From a checkpoint of a small transformer trained on Wikipedia: 16 layers.
Each number is 128 + 24 x the weight over its row's rms, rounded and kept within 0 to 255. Layers, rows and columns count from 0. Numbers have three digits each. The size before them is the row's rms in percent of the matrix's.

# layer 4 MLP down (transposed), 1792x448, rms 0.0314, rows 793-821, columns 0-111
106:140128151114101130117133138113123106137117147150148092121130103147117137149134091120138114098144141151106143143135127132135168117188121092128157163144102088102093109125111095154127168131185109102133094097084079186160126142081111117140133113152115144110163144133131136128164148102101141140168118102135095155128117113144135101129137126145
095:145105112122122145064110133146122136099100126106141123098081128133123087107123133130159141146122111102136095146118126166123133123103138155157157104140079135145152127149105121140112087116147121138115159085144133159091140135100097123116116097103142122113129131115124157143132138088118145139128137138136122117152130116136113136115091129114
093:128118073124140108147147124130158131127162133126134181153183185123104121145128069197123133131137067108146108186133117148106090124151145162134124148090149168162138119161117129120144151148115130109100118085124106144116139143107111150072122127111157124137176147077138119126096093150110131122155149140106178154119135135176111096098156168069
089:146132144108107149110082123104107139114151136125141122129159141116132079112124103095132124115135104160115111100151155142124068148137086135112119075153147164171086113156184127116107139106128185119145125147105141126117088110109123117167157122151164117117104143098146125126135151141157099107121103133109136129143120128128128158070118128143
095:093132099125121111121094118114138123145120138142168139098131166105112130103129111092132151178092124142118144112125134131102119137130112129132124120095119131134139103117136072141152117073161137123080158170132108079164155138128107129188165082135105147126179136154123106110131107136123133120114117121115092095152158087130109156129152164141
119:149126133103122145112105121158169137159117129101176131125162154156157108151147110178105135104137149082081100136137142062145100108158109120144122104127120093131188150133165107141121167144124103110136137109125149141089140111130125128126126143141150174139106151085130090113116104146091157141125121096172109136099125105129152158113172160115
103:121097111116108140164155118128135142069101156166119134118143108146113138094146123130153086147122099132137131141087121074137112124144165122155116164102115131129097104122079174117099131140127137102132116127143111101196128153176128085124171124091124129135114135106119094179126103135119140148124146075135159097103096120114116098116141135124
088:095142117081158120146107129164116159116115124121118126162128111116123151097112136173126138143188114162147164152151120120092144160148096118124108131106099130160137150137125114123133122118120136103145124126138107118101117101153128162162152103080138145151126148122099110124132141144162116120133115139110102121127122099117106139166112156135
107:125151149106133122101122138135155122105111169116127146120163152077183091105098120132083127134125124132123103123142151083164109107149138182123164094169139147131130096112117116155119130146113142086090124153150137122132116127128119164063105106101122144119148121156128108125130154143115160119110154118113091107127116106060126125118108117104
093:123184165136118131114076137149101124117114141090128122131124141112107152143157113129137141136082157139117173138112135114100122118106104127128137116139121137116142140131139123082097132075112118122173144123138166138116081123135152099118126156090143099163127126139125116111120114087162108132113140087112136134146134097105137138130146146098
107:148141111102129169110151140138138153115124141113094167163121171120110163099083138142135148165160145118140106138177123107135129106163153112122130155083119123141078109115108143128124165149107120105142135093148124129180141090138127176120146120137141183157166147110116110130090112130145092167137111155143113145136103105134097115116125149121
091:134058122125154135112153153159150109113119137129131144126130117113152148154136126097145120116140096128140089086100106145138084098194107184134117132148154165132129117095125167098112142139136133134146093136125147128152127124125148105125110128116182158117128161109098154170092114134112139116122108103111141125149078174116067099137143147137
099:153187115109161141129141117110128105069116130123109108115141151137171082100097159163113110111180121100117091081161132124125112148161156125133144127121144104121150165139084151103117137109125167083128111144143152114090138140155145157104085145158132157108090102100145094099107086153117098131110138105149128140094137121155106134105123147127
109:141132149151170140122138130118119112141095173109115112118140123121102105109176118152127119139078092128112160132107104083186127129117107081127101139101130179185125104166124136128117114136157124100168152165113153135135121087110124118068136135108102141126108101135185142080124153094164136107162143127130128146148139131143091107116141148129
112:108121117110135123069166227092160139132135106138148130143106101131148107131150105135116046174122112124155121090114159103150114152139097116135159121134121092138136115129143138125143091155159138119174102099202128097118094130134133169102141151114114106131126100137150149123147187124154121126136120119114120128146079142107132142119156142121
117:119145157151141150104127141105107139056130129094091127129130146099113103116137128135157138160135143121156127090097131199121124121132112133142126088135147108133110136114149126175156130107169121092092163170125113083142109141070077144115079138148108150159189107111143124154140126142122159126138162122129114104158158129089125152129161119131
096:133119094116066112100126126143159181097162130095119134151112136127126116099097101151153105141107103099135113110104131177141125082135093129149174157109167116072130117164123141109123157108127159111111112153147113124133138125120080130084171059133155192124154167127127162150164144123094131094147118107137062132146125134133120101105114131102
098:121079122121135109098175099144151108150101124133156154138154113137102145136132162148132107132144125137125130095135159090128080086118126105149142097133134132154141083182130137096126121153118133172127141109161110111125186116067155148094143175114166128119125123126119104125135089120115132126112130111128103088109140127118180137114142086134
103:096111096155126194152167149117103126093121143158101152131157099136140102127126090120137143114145138112125135141140125142181140122137104146137170142127153167120131127117111126123169106116138120151116122179148143153134186143116143145142180115159160130068127138141150112133134104117107055116145095084085113088083126111123099131134154113182
111:139118133129114169177171123184135148160130131105123151111154155135126120122170060144160123137094122107098137173103153131099086173137092179135128160117113090123087107139137197127138139139121156144101122126144180162118147097139141107137142100118083123113152116115151153156109120125102113142096130181156100142120116125165117172144138109123
096:130172090119141126146127100167136104118114144135136116132155127109138133130157115129140115141128100160103101094113146137130141178095137147088119112087105128121119078065176115123107094157100140088143138128138170087132124142154135140125102125138098156136155107108119118113103100103145074132140116185125093167137098119137126134124135119124
089:128165132138125145124151117109111172193148074147155124139175139149133119108144153112114143189102119152142104062129145170106098107108100087111097099100111113155142102108132141095137179106157158071180123106123120155138173149125102126117155108122164107104092150098121152079138142143131122134116151139146113113159146125155106157136114143122
104:167138126139158093131096097158106150101102117132129150106167164071097119135135113074096149115122122124117116115157154160151125149122139151134126081112149134092121094114093097124091125153154164146109154146135145128183152150122111106162142184086094109073120146161116118143158133128145145140100140140154132132170100135108126127107135076168
110:100130107083131145144135096104136139083142156131131132128144110135158147124156110127088117110162160145120142093134133095125081111159142107158130129091161168115114160168147101153100112087144133136121117137154136151153091138156131113137140108165091091144132103118114132111123130157125194113119096113107164142178114094119131142141138168115
094:093141133113087116120144099142129147141157178151111126128081122115134112151148090110109089116097136116104145109136149141126160143147068151095139077122099132196141087074121145127144122132110124170132153140136134132140127136143132114110107151134139114121100091126133133135155160102149129107128160102160139147164112127114124153168137079094
100:093132116107109131126128128141150101157171132120097103138101127160126069132139135128148122139147157127115159141153164118096104124152106128151166127153102126161189157119096132140112111079159142090148101127126124092120124134095139125171137113118144109149149126105101183138165129137157141103107136106177163128097107133135142081134114141165
116:129122099133129164191140158122110165096136124129167162123131145148096127130115116153151128145096117148126127106098130135179145085144114101141160162104057111142109133097107178131150086134157142187140128130115139107097117117159119140081145129090161094108129075121141099154110123133149131152088137129153138106101166100065109155137119105132
115:107123147122163090120111146128140141123096144177104139161168100117103087117120127119111142141122105138142119117164090160116095144134132102126129164093089177169142102099107137110134146111147169090115137140178154122142131118139094038110103096149104131124124143129133132127123125141151144133160150144097126145107150111116104148104141128136
088:122164105156143141145106129173092151109162156121133213138154130153140131151151103116132147125114110171125137150118150114135078131101121116145108151080143123156120091106145139148176113113141108156142119139167124171133062131133087119124125133114090128146180132082115107165123102154106103162110147105155096138153149067132126129122149090133
# layer 4 MLP up, 1792x448, rms 0.171, rows 794-822, columns 0-111
092:149138099116108104107139155139139139123101136141115152126153072132110130074170155128146066138109108129140082112154100120112163106100117116135127149101105114126102126150157093117136133156115118116132093170074156125142156143108110145080135135143102117130163088136120125124142141112078132112137129146115165134147121135107107138130187130151
095:164122119118122105127118174120080113132085147116101095063124101145108139114127126075141176129138174123100102122133161121150136130126150131150084118082097097158129129151169112138145145157100137110142131144086142154118098086113126092146131108147119130101114103153125102101149144143153108184131159139148106127136124151103143129113126094130
088:114136099149124144150151146112140105187137188130120112177157131187142135136106132119119152164118175123126116123128115111131135116158157108103118160079107096105175128098119133115118121137104139123089118119140110130122127119093131135136108146182164121120145141125101147098148108139103107082099094140098147069143114112114106102131144113147
092:115103134127104165110117130124124114169184158107130143097203146086098141133137102102164146111119117143108140127128096157121134102183154086164122160104098082173158100116138147101118164094102130151095144146142124085144153116134107130134130133080151083138132151126087127115111104086142091145174144121104092104113163139130127102131160175133
128:106144081145131127127137135123115138115116130120098089162104115072151132096157131136148140155089153182144119138090138160110122130135098130128122149098152123129086130150119180145154177113089112151149149165124131099134135146165122158108113121121126086096139164118120108152098131107147114108155127156089113111137111155123106138113074136127
105:166108074133089111141108145136119156166111138126097136100127128161133127123156077117139123137102147167139115130139115144106105141122154157119134162113114111137056132193129155141130155115094103164150146124161123145090168139170120093120159132066136129132160094130101119112134128139125116158170122130135095121107140130103146117078128115133
086:125149103145103118099140138155120104164155111151074087167116146151122113124121152130108140140114134101140127117156135113090069142157095141083140139154146092152116156148189103129153132096158122154191131123102123107148113149155094143164134116132142117133196132114113138108111123107093149190110139142121119132135129110140099120112122142156
111:115162123076131147177112172144129154108117134119163155133113162149192117129154115138118148168116188151119103125120096094112107139158099119188107156122164098114078102164124129116118107141154133157146099096144091144136120116114158128178149062141105090135122151131135122106146135109117137158121132091147106107109137193115120107107150123115
086:133112111127093138119142145162153093151115139121105163116095096098159110132155108121138075105133118111132105124122165102131135153117100133118137121123125134088171128093116066116124105083087060076154119147128170144127100134135096138110107095097125105096140157103159130140146147128084136154108115143133123134132150121119180141133098128137
106:135147115105095168119126144158109150094126183098120153156128139082143097100149131128160137128125148135122131140105106159165152115087116147149126161150162116102118156143124159130129118139160109131099120120124101133163097126122092152131180107110117121171142198133098158136144123149110086163175126132165126108172146123069105156101128136114
083:132147074125153153127093137153132150112142126093091125112116136161098144148086163138155093138083105150126118139124149161129141146102128122086083132156094173122116117124104066143153122119131125116127134185150158142105125163129161117124114113117124116108145075124080150129145150134169115152121148149132140143129169123124103148171143122163
093:121139135107131148091096149116127151100166140128145116103136187124147115122100105128116140145129115108108138107113176109123120102141169114155121140148130106109184095093164170146093115107145131141122129092106143100116111101135128098093139103141138124137106139136097088135130120132128169174149141143100124119153133096129146098153103150146
113:173107139113069136126120142119153188177088133112134143152111136143100149099127106137103129139158141148142107068117170152131151130119120139113116142133127071072137103152126125116115117138110155149120133134144107111119113175134118081109151115128111120111131149146158123137098083155078124139152136125130133135133089129136133123156135148113
108:092162169130099130175101131143136135133106100108104099102146146155131129129095139123117134116073103149079149107151097148134102126155133102113084126130137134105130165145126139128099102110131047110132151114127177135103125139147135158090143131124136149168124166087125131156087117115136099181125060140082115124106123105116079140144149090153
117:110104084142153112124104150159088144114108091078155093119122141112095095154161113149147109144154179139118109135102122130106134111096124129108111111137109135133144135139113134106137133164114109136123140157137120142131137121165154168172091104161142120111145123112124098145107140108121097114134131137165124090124152107143112119116129097152
094:149113100098129150102140161085108094205120137110166087139174149123174119142129107146120127135138123127165101134125132112118129136146129114147163113121083158127161110134128145103163111136145157110090085146133167112096162127133148129113137147137100089170113151165114148107138118123140198164127093094158114140173130165166136125174179101107
097:144093155083131130142108121112164126139186154157131128124126124085139134131143118126134100124139114170127150136147182094147139173103142118122130127127145148152112147195132160130114159123115140144121148102178112080152171109106152146106129144094126172116128129196115131073090157125134157139119153148086126106125108178116163148139167105078
110:151128113130105157122148133142111125160103101072130120103103129110128114160119153127142163145087107131117115102147113129138169118128106123157154128140101094132159122107121103132146126086135126118160138139105144137120151114118128145156143150126119121091134130131109121163108124117165152146134089183090098068148151153145130121110098134137
113:172141127129143130068128133094107165132115109116141124155152114118117136131116146152126153111154151148105114111110105127127173122152174088141131112169103146124167142140114120095105119122143120123121154149149123106111130178144092145107104163163148114123122136129138110133146118140141114120086175112076140101137105136150119077145136123145
091:145148120136122172161077092139108127124093059098105169149142089117140118156096105144128106134130119103140174137140155099097121089162150119097143145147125122088124136116162171156152103142115116160130150100104088157148083117150087124107172142113125093127116095127125139100148136109172150120123079140076131122134151155103100136077143167134
091:144164139148147150159123120145144122134094144132099095102122102108129121153078140119088130099116166152121128133122124135101127140097127139146102148115111161150129144109145128097145132142145171118126101141121087145117112139075124096147144129122164126128151097117088152112163123130151129116137147141141117120147147109183123087131140165073
108:090146130125095126123162142128134127139138141112108114143120094105139111124113164141160093138122141120172130099124125068154126082164122123148146189148127116189135149148105138103166127149082103143134066135098155118123119094158166167105119110113128117136129138086141143141146175104122116103131132137089147155099100105149093140146106136116
108:106130134161155078116158153132126106108131107128139078132125125139126142086102163137178130078093120121140143109132113121113155130127123095046123111114105103112147148124069138117124145135162114111141107176107143107090106140128111201146128126125145100166148147102159170125095118118128060105123104113130144129126113136121140129166122112140
092:130162134132151104068108088114156108162129144109134091133122132188172125139116045106130093136127169105144137148090144140153145121125071110064158124096105120141094141087111092141149123129121099111098130113153153128112125165132112144147138125119156153159162102110147142128101128127161130100153149110158132130117181110087116145135108167119
102:131138120105119105129114129155088156159117117133168117138121114085134133129157150136089121119141143104102142132099132145108129112100110145127117152146133144138103118177105179148113162170148082120102163122140140140156099117159127127139094141118073141158114137144125144124133110094122134122121154133118164123177084110163082087076118157154
121:071143184145215122166162150133142147095107085165104100107142140127120117089099174142128125096135107157109116111132117134128172071132145104127128172078148146132107118117139125157156114106142089158117117100157094143095133144121110140120152121089119105164164117137095160110065077118152126142145130128107123136100138122105114174106136113093
108:103118124140117188171116130084144151144136163143097118111111113124148118139151099150112118134111166115093148129128141146113126132169163092168115142123121166112125175139164136166166157109084150125160113174151119129119139122131116098141147141147117089102100094158129099098138124121134144097074138123129084143157137157142127109125110130137
091:139070104145081089120135135151130142145131140121105116118115134128132173123112113154127138142127126132128132120126156108139134102093138140086113128110115122149162138145172161148141112142127142147132132128117161182166118134113169125122137112139131133144136114168147128111114144066163140161127141121109143180147125108154095109092139090141
105:126148160149119137084128123152131126105204144131136118111116139163110126042127088117118136118110113104158097130118155130093075130118090166078118116172132076172114120167120120113086147124094142139118163144158129132082135119160143149157172130168131092106085092134125149141106172102116104113134202133138079117114153110113125133134108114157